Weights of a small GPT-style language model, trained from scratch on English Wikipedia: 2.18M parameters.
Each number is 128 + 24 x the weight over the matrix's rms, rounded and kept within 0 to 255. Layers, rows and columns count from 0.

# layer 3 MLP down (transposed), 384x96, rms 0.173, rows 230-265, columns 0-95
[[159 151 133 114  98 117 130 150 170 122 174 116 132 130 142 123 154 129 138 141 132 118 129 120 105  86 132 139 112 163 167 180 136 137 181 110 114 142 113 141 135  94 152 137 149 146 107 153 131  99 124 157 122 115 113 113 107 143 157 135 145 154 155  85 164  92 142  83 111 155 122 105 132 136 129 127 132 122 122 149 141 120 106  90 130 124 125 168 113 116 135  66 112 183 166 126]
 [151 113 127 150 165 110 175 108 130 140 124 110 110 120 141 142 169 112 120 168 132 162 108  93  84 145 148 158 101 118 112 129 127 153 118 147 144 108 104 123 100 150 127 137 143 139 116 152 114 151 158  74 164 108 121 142 160 122 141 134 172 114 164 126  82  82 149  95  85 172 122 157 112 131 139 132  79 129 158 148 111 135 118 188 125 122 120 169 135 157 156 173 160 118 120 127]
 [100 143 116 149 142 141  78 115  67 112 100 118 184 175 137 137 175 118 159 125 127 125 143  93 125 150 115 115 122 182 107 133 128 170 137 165 119 135 126 126 131 101 106 141 107 125 117 111 133 174 124 123 114  96 116 140 135 111 148  76 113 148 139 113 151 132 103 143 145 132 132 118 132 136 137 146  97 109 121 121 115 169 115 106 135 155 126 125 108 122 155 137 175 108 161 134]
 [144 115 159 149 110 105 140 128 148 157 152 126  92 140 156 104 136  88 132 147 137 159 117 138  76 112 121 121 121 131 111 174 143 149  94 122  98 117 121 149 117 147 144 158 137 141 114 126  97 130 101 114 123 118 132 134 119 150 125 110 117 108 157 134 146 145 164 101  97  87 144 129 127 130 129 118 122 122 171 144 108 155 158 166 156 141 132 116 165 169 102 112 144 135  85 124]
 [153  72 142 136 156 134 133  99 134 137 116 135 126 140 106 135 131 131 138 139 115 127 129 134 126 112 136 150 145 124 118  92  67 136 168  84 130 145 132 103 138 128 118 100 133 146 105  99 167 137 118 116 138 120 172 166  99 118 151 121 113 109 119 115 147 140 128 128 129 117 121 112 113 133 139  97 116  91 130 115 193 149 119  90 119 122 100 126 128 110 169 150 193 124 138 140]
 [134 187 149 109 111 143 110 110 137 142  83 114 136 131 101 121 125 131 106  95 138 152 107 140 123 152 126 107 139 146 109 105  93 112 133 132 104 121 143 148 159 105 102 110 115 137 127 106 118 149 155  97  87 154 136 132  80 100 166 147 135 129 144 131 133 118 142 119 129 106 154 116 124 155 107 164 127 105 125 125 110 159 136 145 138 146 129 113 171 157  98 111 151 139 161 114]
 [115 123 112 150 182 115 153 133 154 182  79 103 146 162 104 113 121 124 108 113  86 121 124 111 118 125 156 114 126 100 116 129 109 124 124 125 148 159 109 117  78 134 119 166 124  31 106 187 176 112 124 110 130 123 110 126 153 103 187 129  91 126 107  77 119 124 149  99  94 146  95 148 106 138 121 135 140 147 138 190 130 117 113 161 129 114 113 123 150 159 124 180 115 135 114 133]
 [137 183 122  97 100 109 183 149 151 158 109  97 103 111 149 132 101 101  75 137 129  96 115 120 134 126 119  91 182 169 108 142 107  92 103 103 140 112 173 169 129 121 106 131 121 146 116 129 116 119 155 117 146 103 141 136 152 164 157 114 143 102 136 154 128 134 124 132 138 116 154 133 196 149 114 136 156 140  83 157 144 112 146 188 151 113 136 108 120 137 146 127  78 147 125  94]
 [160  72 117 158 121 122 112 145 161 101 135 126 145 122 107 126 112 124 149 117 175 127 138 140 118 206 112 163 152 128 132 115 108 133 101 144  93 104 122  78 145 121 146 127 133 128 140 121 117 121 131  95 140 109 124 122 117  77 116 107 127 106 140 126 154 121 170 113 164  60 133  82 228  71 156 202 170  61  97 147 113 133 100 138  79 158 122 112  81  89 183 116 183 120 128 116]
 [ 82 153 159 118 101 127 167 180 136 112  90 120  98  96 139 121 108 115  99 115 156 128 115 131 128 120 130 104 140 124 100  99 129 111 116 133  88  71 112 123  98 180 125 110 116 109 111 163 115 120 136  86 182 107 131 117 131  98 131 128 101  77 144 126 137  91 137 105 132 126 125 134 131 110 126 120 144 147 148  94 139 139 177 158 109 162  98 132  94 148 110 126 127 116 140 150]
 [125 143  75 182 110 148 108 127  96 139 109 120 112 107 125 103 134 177 142 130 144 126 118 156 162 115 125 117 140 136 112 124 166 111 133 141 137 148 152 101 102 114 115 176 120 120 129 122 135  96 153 107 149  95 135 108 124 136 117 157 178 153  97 119 144 115 104 147  85 115 129 102 166 105 143  62 101 104 143 154  95 147 140 130 107 127 168 116  90 106 155 144 158 129 141  87]
 [ 88 133 135 163 154 126 144 122 139 129 152 117 121 167 116 151 104 112 169 179  86 166 166 125 133 134 103 129 127 143 124 120 106 141 140 166 116 112 144  98 119 159 144 165 114 118 156 139 132 122 149 131 129 130  94 121  87 150 112 137 117 120 165 104 103 170 119 147  93 127  91 103  97 128 128 104 120 141 117 107 118 133 108 138 140  87 170 145 112 123 119 128 130 133 104  86]
 [ 88 119 110 148 111  94 169 138 118 164 112 128 123 107 140 132 124 131 162 114  88 102 139 137 125 154  94  76 117 123 131 141 121 165 128 156 132 141 131 138 148 129 151 116 116 128 150 138 136 127 144  97 111  94 103 151 124 126  96  82 124 133 132 139 121 102 123  93 120 166 143 159 119 128 124 108 117 109 127  96 144 102 125 173 119 144  78 119 177 113  97 135 144 134 118  94]
 [137 128 128  67  86  81 137 126 134 113 121 108 164 105 113 128 116  94 119  95 115 113 112 116 120 127  82  85 119 156 171 129 144  99 156 124 124 130 142 141 176 120 136 150 115 104 142 118 101 108 157 135 112 109 138 119 119 113 126 156 152 113 103 130 171 138 135 114 146 141 148  92 113 115 127 135 142 105 121 146 131 124 127 150 108 130 138 130 103 155 180  80 117  79 110  95]
 [139 115 152 134 133 139 108 123 106 108 106 100 128 139 151  58 113 109 132 121 141 116 138 136 122 109  80 121 139 133  96 181 168 140 139 123 139 105 170 119 145 122 132 185 145 135 104 131  97 119 120 140  99 159 145 174 137 138 146 136 139 139 123 168 128 131 128 128 132  84 181 120 115 145  80  96  95 186 136 171 109 150 104 159 135 112 127 125 117 134 114 119 126 100 124 106]
 [169 126 147 122 118 150 118 105 143 106 134 107 127 127  94 140  94 156  89  81  64 115 157 147  91 118 136 165 100 111 135 107 130 103 114 124 135 164 115 117 119 132 109 114 177 103 153 113 105  89 111  75 123 123 115 141 124 116 153 115  94  79  95  96 137 105  83  87 206 139 115 145 145  83 150 133 110 165 143 133 115 111 127 122 126  94 119 127  88 114 178 105 144  96 101 111]
 [133 142  98 106 122 119 118 118 138 145 136 143 158 123 111  90 144 130 140 152 161 107 119 105 172 102 160 123 132 127 153 102 146 116 127 130 126 118 129 144 126 119 143 103 141 150 107 103 104 123 115 156 129 138 109 125 124 132 156 132 121 137 100 104 120 145 130 131 132 147 126 130 111 142 123 114  81 126 120 130 121 137 119  72  86 100 138  70 124 129  84 162 156 129 105 155]
 [141 167 131 104 112 118 152 119 110 112 114 105 118 183 124 119 155 158 135 133  98 107 127  88 142 118 123 119 130 101 120  96 134 123 122 111 140 122  95  97 110 142 146 129 116  90 119 167 135 110 179 126 127 111 119 102 158 131 180 145 116 114 108  87 108 131 117  87 136 139 151 164  84  75 112 111  82 120 106 156 142 129 116 117 125  88 141 140 133 118 140 144 104 160 117 113]
 [102 153 140 141 100 111 148 118 105 148  89 129 154 119 120 131 129 101 131 125 120 103 128 143 171 133  94  78 147 155 118 132 159  81 147 133 113 134 175 107 175 117 147  93 138 161 127 113 146 131 125 100 153 127 167  96 130 167 121 145 159 122 151 114  96  95 122 117 150 137 112 129 123  87 139  74 134 147 132 165 136 121 145 103 115  86 186 164 143 112 146 153  99 133  76 147]
 [169 121 184 122 114  99  87  96 179 139 166 124 133 151 163 135 155  96 124 162 112 104 156 100 128 142 135 153  92 135 144 165 109 126 181 142  84 120 154 143  97  94 147 153 119 135 121 144  89  93 133 109 101 137 124  95 103 152 140 133 114 122  99 178 161 138 140 117 140 130 128 160 103 125 160 145 114 130 105 127 163 106 143 148 114 140 138 174 120 130 148 153 139 107 126 127]
 [ 84 153 118 107  82 122 141 146 139 157 102 117 156  87 119 135 166 145 129 134 119  72 130 142 122 159 135 162 132  57 152 143 142 173 133 140 168 173 112 119 154 107 132 123 104 120 134 166 154 129 129 149 127 101 100 135 197 146 136 125  70 115 117 112 108 145 125 129 112 105 139 114 150 129 167 106 109 147 102 139 143 120 129 113 124 140 143 131 145 117 100 116 135 108 161  86]
 [ 87 132  93 105 140 135 122 156 122 132 153 106 134 155 167 107 105 111 119 104  70 107 151 136 140 161 156  77 101 140 136 122 149 114 120 151 145 144 150 135  98 147 132 169 104 157 132 151  79 160 100 118 141 104 149 137  86 133 115 135  93 115 140 107  98 101 127 129 115 122 116 105 119 158  61 145 134  91 149  96 117 176 128 158 138 127 140 120 163 122 103 152 137 136 119 152]
 [142 148 135  91 152 146 193  92 146 167  73 146 134 140 146 127 103 129 116 125 151 101 131 133 121 128 105 122 143 157 103 149 134  85  98 142 173 150 124 105 133  85 103 130 115 159 138 119 128 132 155 154 121 122 154 124 140  84 123 133 170 121 154 176  85  93 112 198 143 167 104 100 146 155 135 110 154 131  98 102 120 100 136 111 121 147 134 126 103 137 141 134 111 166 165 141]
 [151 124 117 126 133 105 111 163 158  76 144 107  91  69 112 148 128  74 130 113 115 176 127 112 133 136 141  96 126 125 186  89  89 104 116 117 151 120 114 148 167 156 133 133 124 139 138 109 110 154 128 155 145 121 116 123 104 101 137 135 135 135 133  57 150  90 121 102 161 136 138 111 177 135 160 148 120 132 123 136 123 144 104 127 105 110 142 112 153 170 125 127 140 108 134 111]
 [142 144 122 115 176 142 137  84 128 178 116 124 116  97 121 172 136 165 112 146 158 168 120 137 145 120 117 124 128 137 139  98 102 180 158 127 134 135 100 117 164 117 128 118 116 123 170  84 108 124 139 119 127 148 132 130 153 105 138 117 135 141 165 119 124 123 129 142 129  93 114 101 164 129 138 111 126 123 100 105 153 160  63 102  56 129 139 105 138 119 130 138 157 130 113 135]
 [168 164 120  55 121 162 165 119 117 142 148  96 145 126 127 158 119 151 108 119 134 142 100 116 130 145  80 119 142 125 115 134 115 135 116  89 136 130 120 159 130 115 139 145  98 142 164 104 127 137 147  79 120 143  96 173 153 148 120 127 167 118 157 127 105 126 114 153 113 137 117 117  97 157 124 135 136 151 127 140  88 126 110 108 151 121 142 142 142 146 110  71 136 129 143 105]
 [147 117 131 111 109  98 124 136 141 151 136 180 119 184 115 176 134 130 119 142 148 139 195  96 134 150 136 117 146 131 114 128 135 140  95 138 122 136 144  95 105 163 144 164 136 130 125 133  97 123 127 160 105  84 112 172 149 138 127 163 107 162 166 145  93 131 109 133 109 115 120  85 132 106 103 116 122  75  89  92  80 139  90 111 155  94 138  42 191 185 115  78 156  93  91 191]
 [158 136 116 104 154 137 120 130 104 127 139 145 114 133 124 132 130 121 137 101 120 138  98 131 102  72 116 129  91 107 128 106 116  91 106  84 153 128 163 112 145 111  69  95  78 139 132  55 124 113  75 102 120 139 106 136 143 132 162 104 102 113 156 142 136 109 133 155  86 104 102 143 171 151 130 160  97  94 143 132 160 109  91 128 138 119 142 195 146 158 113 136 139  92 119 118]
 [128 132 170 108 129 164  83 151 149  67 143 118 100 143 134 111 146 114 162 156 163 126 185 165 130 150 128 119 127 135 107 147 161 117 136  96  95 122  88  51 149 140 118 112 177 160  81 168 144 106 107 105 106 145 137 120 132 143  99 116  71 120 139 136 174 166 132 138 166 111 121 132 131 148 105 163 159 112 137 158 135 133 155 138 143 133 154 187 152 177 120 174 107 222 114 149]
 [ 89 140 128 120 157 160 106 144  98 119  96 154 122 159 160 140 123 143 120 142 171 122 113 115 139 103 178 134 106 121 139  91 104 151 145 157 136 170 125 127 102 202  88 132 109 133 161 150 129 132 142  86 125 116 129 130 181 139 185 126 138 119 164 153 143 109 111 110  99 140 131 103 161 114 149 107 153 104  97 164 119 121 175  90 139 162  65 109 119 106 163 161 122 122 153 118]
 [106 153  93 148 174 159 141 114  84 139 134 145 158  99 117 139 120  85  94  66 124 158 135 117 125 179 115 129 153  88 133 143 143 141  80 105 177 120 179 141 136 120 155 118 155 143 114  84 172 152 134 130 119  63 142 115  89 142 133 154  94  89 130 147 117 142 101 177 145 151 113 121 124 150 143 151 124 116 157 117 107 120 133 130  91 117 110 161 140 187  85 120 172 121 125 103]
 [122 167 104 118 152 117 163  97 117 133 115 102 121  78 136 139 141 137 111 106 104 143 143 171 142 129 107 127 109 131 150 124 180 163 163 103 155 199 162 139 148 115  82 137 156 130 111 102 141 156 123 109 110 111  86 113 175 156  97 132 130 117 125  89 121  91 130 130 150 130 108 161 112 124 125 106 110 113 174 120 137 121 145 119 144 105 134 149 143 122 134 128 116 122 135 100]
 [104 118 143 136 127 133  74 104 169 107 133 124 119 126 127 100 187  99 120 122 141 141 142 106 124  94 144 118 122 153 120 137 144 124 121 130 147  90 103 123 177 127 106 136 145 108 138  64 109 122 122 169 123 170 124 161 126  74  89  74 125 151 139 145 146 126 112 170 126 118 122 138  72 129 108 117 134 105 144 170 154 139  94 107  88 114 112 131 121  81 127 178 112  97 129 135]
 [106 123 150 141 161  88 133 161 157 124 163 127 138 104 156 120 111  85  97 126 170 118 136 155 154 140 171 183 148  88 174 129 110 172 134 118 112 125 144  91 110 105 145 123 140 103 101 152 180  81 118 137 133 109 149  98 123 123  98 123 101 130 139 159  97 182  94 115 119 133 165 129 171  96 103 145 155 162  86 112 125 116 155 161 151 114 133 127 146 143 120 130 108 122 128 157]
 [111 131 132 139 160 123 125 139 122 158 145 132  83 106 105 178 141 138  75  90 128 112  88 191 157 137 151 110 143 111 140  93 125 116 134 108 115 110 132 167 143 102 119 119 118  93 142 110 104 141 100 109 144  88 105 118 110 129 118 127 110 154 116 137  79 137 177 121 123  99 122 148  95 112  97 148 101  77 190 132 141 119  73  93 122 138 143 165 101 110 123 117 168 132 147 115]
 [147 117  89 150 118 106 148 146 153 159 126  97 125  97 108 138 170 116 131 135 123 131  99 157 119 135 162 168 118  93 104 103 132 123 147 184 138 138 158 103 137 147 127 139 145 104  94 143 176 118 130 185 136 110 152 115 168 141 123 127 112 117 117 124 101 116  86 152 109 152  65 136 140 111 135 100  91  73 104  81  80  84 112 123 119  72 107 101 106 145 164 125 105 164 127 121]]
# layer 3 MLP up, 384x96, rms 0.208, rows 231-266, columns 0-95
[[128  83 117 112  89 242 170 138 143 111 150 135 158 110 170  72 122 156 182  96 110 149 122 141  87 126 118 142 116 129 174 116 140 132 122 116 163 159  97  94 146  85 100 155 132 111 106 110 121 126 145 121 127 148 135 103 139 150 121 143 117 115 104 105 138 112 178 112 146 107 116 125 156 149 170 117 122 144  90 162 184 167 129 113 143  99 118  97 149 125  93 166 113 116  96 103]
 [ 92 112 163 150 129 128 147 116 108 128 117 136 131  94 139 176 151 109 162 127 156 117 142 120 125 172 110 142 121  90 130 187 144 130  95 112 132 102 156 119 127 126 153 124  85 137 136 136 115 135 104 118 132 118 107 112 146 173 160 131 143 116  89 128 119 179 124 142 125  88 118 124 121 129 141 144 121 135 128 116 117 110  98 111 121 144 124 113 108 152 130 118 152 142 100 120]
 [132 104 112 133  74 158 173 109 139 124 139 104 126 102 137 146 144 119  92 115 114 151 159 113 152 154 115 133 125 125 134 102 113 131 125 116 119 116 130 118 106 142 113  99 115 177 123 104 135 135 136  86 153 133 127  76 198  66 139  89 144 143 132 129 129 114 113 155 101 131 117 123 134 162 112 128 122 136 139 112 104 170  98 162 112 131 134 152  76  84 144  97 111  91 140 137]
 [163 118  90 137 128 109 122 129 153 171 119 134 131 156 125 140 143 120 122 141 148 131 124 130 115 112 114 133 133 139 100 137 110 153 148 121 118 137 106 127 139 124 120 107 152 135 126 105 156 131 119 112 139 146 134 128 117  98 153 113 132 109 163 128 133 139 163 129 132 130 139 135 142 130 131 105 121 141 120 130 126 143 127 154 121  89  94  96 140  82 117 139 133  98 132 155]
 [115 104 145  97 110 137 149 113 113 130 108 140 133 116 177 130  94 133 107 185  98 133 123 107 110 128  96 123  81 146 110 137 143 116 116 103 133 132 147 117 115 114 115 112 114 119 103 124 113 139 163 140 147 130 130 140 127 132 157 122 129 134 122 121 140 102 108 117 158 131 135 141 161 137 102 120  81 122 150 175 127  81 153 132 130 119 124  87 162 105 170  85 167 138 108 173]
 [131 106 191 112  77  85  94 119 134 116 141 120 146 137 115 187 110 130 144 172 109 131 137 110 145 136 164 110 133 150 103 153 158  92 102  92 119 108 111 151 161 138 167 123  93 130  93 147  97 143 113 158 148 158 139 168 155 195 136 158 125 153 149 119 172  82  99 127 125 138 120 129 117 143  99 101  85 111 108 108 112 114 141 115 115  85 142 103 101 102 104 121 162 114 112 150]
 [144  83 120 129 123 159 125 168 177 142 108  99  94 132 109 169 167 125 104  90 121  66 147 169 161  80 103 187 140  71 120 177  71 124 162 149 113 137 159 114 104 109 125 140 110 146 166 134 130 126 138 110 138 112 143  91  95 123 137 138 148 153 139 127 149 150 113 150 150 127 138 117  87 130 138 124 111 155  96  94 146 120 123 139 122 137 144 104 115 139 121 131  63 151 158  88]
 [175 103 103 136 135  97 156 159 155 123 128 120 108  97 122  78  81 136 162 139 192 146 150 160 152 146  97 157 104 126 129 161  93 137 138 107 104 112 129 115 120  90 163 123 124  99  84 110 110 110 102 132 105 130 138 144 154  95 126 102  94 113 138 101 130 128 156  97 181 155 164  68 155 119 145 133 162  61 134 140 121 103 130 132  94  98 108 138 126 105 139 125 156 116 135 142]
 [ 85 128 139 147 155 148 131 162 154 111 118  90 140 124 125 115 113 117 147 125 124 118  91  82 161 119 106 101 159  98 163 155 138 156 125 112 112 151 137 170 109 150 103 104 147 136 118 122  99 157 135 108 129 129 108 103 150  99 175  95 128 122  99 148 132 111 176 170 164  89 151 127  97 129 149 104 132 136 102 112 117 108 114 154 119 154  92 121 114 124 132 169 144 144 169 102]
 [176  96 142 151 140  96 124  90 135 113 127 169 147 159  74 168  93 143 146 140 157 118 183 105 161 131 203 109 134  98 142 185  91 129 125 142 125  79 116  84 138 115 140  79  86 155  83 126 141 156 108 141 109 113 153 151 132 135 156 123 134 114 185 153 164  98 139  82 151 134 138 123  71 123 114  86 137 110 138 100  76 117 147 139 174 109 144 108 117 149 118 148 145 104 166 140]
 [188  86  98 113  81 169 146 115 176  91 107 153 168  88 123 102 187 165  86 115 114 109 110 147 157 113 138 136 118 123 134 130 135 127 132 142 129 135 130 130 127 119  77 111 137 174 107  93 134 116 167 105 129 156 128 151 164 137 128 131 159  94 107 136 110 122 159 125 168 132 144 124 134 135 140 114 138 132 140 119 142 151 170 128 153 175 103 134 120 153 124 107 120 158 132 125]
 [124 166 159 101 189 110 107 121 149 145 122 146 112 166 136 144  95 108 168 157 117 146 123 102 115 135 137 135 124 125 133 169 120 128 122 135 167 134 124 134 141 190 130 150 175 116 117 133 180 129 121 135 129 108 173 157 114 133 163 130 145 104 142 115 120 118  65 168  84 145 124 118 109 119 128 164 106 182  85 123  89 121  93 125 107  95 112 143 125 114 171 121 126 114 146 160]
 [163  94 119 149 114 133 144 104 115 144 120 131 129 120 126 108 101 173 111 132 135 138 111  84  79 110 129 135 150  91 149 109 170 160 148 119  98 140 110 123 134 175 149 140 146 164 160  81 134 128 105 146 124 106 107 116 190 114 148 138 100 129 109 122 146 128 143 109 166 119 154 129 145 150 127  88 154 154 120 111 146 119 132 129 112 132 105 171 126 126 131 165 129 126 142 118]
 [140 110 131  77 110 183 148 123 162 120 125 149 137 134 138  85 129 158 133 170 133 123 140 151 159 113 140 106 137 111 136  97 108 110 127 138 157 106 139 141  99 142 137 181 135  51  86 116 116 165 116 143 120 135 122 135  69  90 176 137 150 123 128  91 129 113 138  96 139 122 124 146 154 107 183 134 149 131 154 112 149  96 108 148 144  81  99 142 171 142 118 167 166 120 112 166]
 [ 99  82  91 124 108 110 100 126 154 160 134 124 154  98 110  96 101 151 149 138 119  74 134  94 150 138 112 131 143 161 118 147 124 118 126 122 158 129 173 126 123  91 124  75 116 129 112 144 123 142 123  96 108 175 126 113 134 118  75 134 199  92  98 122 128  88 128 116  80 147 136 127 144 181 128 128 121 153  54 151 171 142  83 137 143 125 127 117 147  86 124 142 124 123 143 119]
 [134 125 134 103 100 139 174 144 163 135 138 134 160  99 135 136 135 153 106 133 126 143 124 106 143 132 147 113 153 128 132 136 115 132 164  99 169 108 137 138 118 135 159 128 113 149  87 143 121 145 159 159 134 109  92 117 138 115 133  92 124 117  96 126 122 129 146  90 121 126 133 145 105 118 121 126 146 114 157 120 150 120 116 111  91  80 118 102 116  97 125 143 123 130 155 125]
 [ 95 113  97 166 108 132 141 134 124 130 117 138 107  79 160  93 131 114 134 111 164 119 115 127 126 121 141 176 115 105 128 153 146 140  98 161  81 117 140 151 120 121 117 122 145 162 149  89 122 101  74  97 128  86 132 185  69 137 113 120 125 135 113 103 148 118 134 150 126 133 127 110 190 105 150 114 133 143 122 110 153 134 121 111 116 203  96 141 144 102 121 107 123 111 116 138]
 [159  79 128 156  82 150 115  99 163  97 173 108 103 123 154 117 109 139 107 134 138 103 129 153 103 106  85 125 153 118 147 174  90 137  92 123 131 132 123  92 146 135  76 173 132 144 167 102 123 126 116 112 120 151 139 162 159 145 126 158 107 136 132 129 144 164 127 142 130 134 139 135 111 151 131 124 150 133 147 139 129 170 130 154 118 154 147 101 104 122 113 124 132 144 149 137]
 [125 125 113 193 102 151 103 117  97 143 104 123 106 143 121 112 104 116 110 141 146 131 126 129 119 167 130 141 120 135 157 155 131 137 125 145 132  95 148 151 125 123 113 146 131 117  95 107 131 103  95 145 123 135 138 117 142  98  83 121 128 122  87 134 132 144 141 136 115 117 147 135  97 162 166 138 119 121 126 116 172 115 134 123 159 123  92 132  67  93 105 147 117 127  96 114]
 [123 127 136 119  84 135 101 163 149 150 145 132  81  66 135  89 125 146 133 133 167  94 101  94 165 117 139 166 176 103 138  86 176 137 198 102  92 155  79 113 110 116 172 105  89 130  59 132 159 128 138 108 136 140 158  96 115 107 111 148  92 118 162 113 120 103 156 141  94 114 117 105  79 160 163  95 139 132 107 160 126  70 156 123  92 105 164 122 155 112 126 122 133 176 138 146]
 [100 100 133 145 104 142  99 124 116 132 132 110 103 116 146 128 113 187 110 135 163 103  94 129 173 149 126 125 162 107 129 138 173 110 166 130 113 133 113  68 123 155 108 134 152 123  99 117 169 144 115 132 148 174 159 114 123 150 112  94 114 169 125 118 146 121 127 117 179  62 144  84 116 117 182 122 105 119 152 137 128 125 142 154 167 119 150 130 110 134 147 165 131 127 159 113]
 [ 95 118 141 121 163 115 125  91 122 113 144 132 156 135 136 139 114 139 133  64 120 111 126 105 150 123 123 149 155  88 125 159 121 122 147 116 132 153 172 112  91  94 168 136 121 119 151 128 158 120 142 108 130 108 134 122 114 111 139 146 152 156 140 135 159 149  96 112 163 107 134 150 139 106 122 126  87 156  78 101 159 135 107 123 134 121 123 128 134 144 141 116 129 127  75 104]
 [102 109 132 123 130 109 113 152  79 150  94 127 104 131  78 200 131 117 107 121 131  97 177 132 125 146 134 156 152 152 160 164  97 139  89 149 176  90 129 115  97 150 111 106 134 136 110 134 137  88 122  98 120  86  99 168 111 144 110 123 121 102 181 178 132 123 129 126 100 159 156 152 114 108 123 136 131 120 117  83 124 102 119  89 140 132 104 175 145 119 160 107 177 108 138 132]
 [116 137 141  92 142 139 148 112 122 113 117 137 137 118 129 149 128 113 144 167 108 121 133 118 152 110 147 114 125 167 113 117 123 164 125 137 158 134 116 105 120 127 110 124 125 123 163 140 152 122 128 136 161 111 137 144 136 149 115 124 136 119 132 133 121 133 127 130 137  81 123 129 141 125 134 123 149 155 128 121 123 131 131 130 130 118 112 126 141 129 184 152 184 163 131 155]
 [ 87 126  90 121  95 162 112  99 148 147 197 106 107 149  98 121 136 149 147 116 128 102 122 192 109 102 142  95  77 106 153 115 111 172 115 150  86  80 145 132 136 109 165 128 121 164 144 145 111 115 152 120 131 121 136 153  71 124  93 154 152 124 115 109 163  94 197 138 127 131 147 123 133  92 132 133 134 147 150 132 151 127 148 131 138 105 136 117 136  96 108 125 115 141 116 147]
 [174  96  91 140 128 130 163 102 140 177  65 115 115 134 158 148 118 171 159 127 119 104 154 134 144 117 116 148  77 135 136 152 118 140  89  94 155 117  97 128 152 156  99  84 118 112  75 138 106 138 172 117 142 117 146 145 177 114 180  84  96 142 166 138 118 147 156 126  88 126 130 132 119 133 123 141 163 120 136 151 123 128  88 133 132 149 100 130 136 125 126 148 171 141  80  93]
 [130 111 107  94  92 118 155  76 119 119 147 139  89 151 152  82 159 139 109 136 141 117 137 159 113 121 110 154 149 109 147 114 111 132  88 133 127  82 163 174 130 131 141 167 150 146  88 178  75 152 111 143 117 100 140 158  95 113 118 132  57 146 121 146 151 120 169 144  82 141  94  97  51 135 154 139 201 131 126  84  92 132 128 101 116 119 127 127  97 115 148 111 175 138 119 137]
 [ 81  86 112 133 202 128 116 119 151 171 112  96 103 124 126 192 129 130  68 146 113 121 102 188 160 121 144 104 144 130 138  86 164 152 137 136 125 103 120 142 105 160 134  79 129 147 126 122 130 173 101 117 149 139 119 141  77 133 132 147  57 145 123 137 124 133 135 145  82 200 140  97 155 121  88 108 103 111 103 151 152 141  89 154 124 127 132 133  92  61 103 128 171 133  90 129]
 [130 125 100 166 141  65  69 131 128  58 121 115 151 149 111  95  94 107 180  99 155 106 121 208 121 112 106 101 116 149 127 101 108 147 124 110 100 141  94 114 113 131  94 138 131 142 115 141 175  79 127 107 142 126 132 130 129 142 141 126 149 103 167 131 132 131  94 191 165 109 155 101 125  90 147 143 130 156 113 106 144 195 129 142 127 172 120 126 156 147 123 143 143 119 168 116]
 [180  90  72  96  68 170 168 113 190 127 162 152 117 108 118  70 145 138 132 123 137 115 107 160 138 118  94 172 187 107 132  97 134 110 112 131 149 131 123 106 126 119  90 153 156 119 152 122  97 106 120 137 120  92 118 100 119 142 125 138  52 149 117 101 133  88  92 119 155 101  86 182  88 107 133  84 151 185 104 144  90 144 159 110 153 145 106  99 126 167 133 125 190 147 119 110]
 [107 130 110 145 126 117 123 131 136 130 147 168 120 103 127 154 158 110 136  87 168  99 106 161 139 157 175 131  92 104 135 114 131 140 159 135 113  78 138 155  88 121 161 122 101 123 182 149  47 112 113 154 101  60 170  85  98 131 175 148 134 144 128 132 100 136 132 125 117  98  92 172 145 111 117 147 169 155 135 116 129 128 125 111 155 130 119 132 135 136 133 106 176 102  79 120]
 [119 163 122 139 114 140 119 100 133 145 139 121 154 133 129 122 186 102 157 147 162 124 148 104 117 176 120 199  86 113 134 184 103 146 131 126 121  95  91 163 165 125 109 102 113 139 115 114 123 129 130 138 153 173 150 131 136  97  93 103 102 108 140 112 135 146 113 148 154 129 150 121 104 144 124 117 126 111 107 149 129 144 136 116 122 126 116 106 132 138 127 146 118 137 111 149]
 [107 132 136 112 135  99 118 110 137 118 135 161 139  94 143 131 145 140 157 173 149 119 106 146  99 148 127 120 111 171  85 146 157 111  94 139 108 123 129 154 112  92 146 124 159 143 168  88 120 149 132 152 137 126 140 165 115 153 115 141 100 136 149 111 128 132 120 140 111 147 130 144 175  89  98 158 168 132  94 161 119 157  78 132  95 140  99  73 151  91 106 103 153 149 145 123]
 [136 108 118 175 147 172 130 108 126 128 154 127 145 134 139  76 112 153 166 112 129 108 137 106  85 162 181 117  93  85 134 138 173 146 151 118 112 143 136 147 172 121 137 120 149 118  93  73 131 130 142 101 121 153 123 191 145 125 115 127 112 106 125 126 157 127 126 110 144 140 135  88 143 130 137 154 102 159 116 126 101 124 162 125 111 127 148 136 112 163 115 131 118 146  89 145]
 [ 85 117  90 142 110 124 120 124 153 126 154 162 141  72  82 161 112 144 152  90 116 113 129 152 163 106 128 117 113 132 128 129 128  76 126 153 109 132 166 131 140 140 206 123  49 151 131 154 102 122 113 161 155 124 121 140  89 164 141 120 181 123 162 105 140 160 161 136 110 121 115 163 113 143 148 128 102 122 175  82 156 173 126 112 144 123 141 120 140  65 112 121 125 101 114 163]
 [126 111 150 109 109 122 120 111 156 111 127 133 123  99 137 124 143 162 163 167 146 130 132  86 109 183 113 124 138 121 112 213 159 145 153 113 112 140  80 138 127 136  90 160 113 132 132 139 137  97  95 121 105 132 123 128 134 139 150 130 164 157 141 118  93 131 122  95 144 148 124 173 103 118 134 157 127 157 136 116  95 163 156  90 134 106 137 113  69 120 115 185  99 137 129 130]]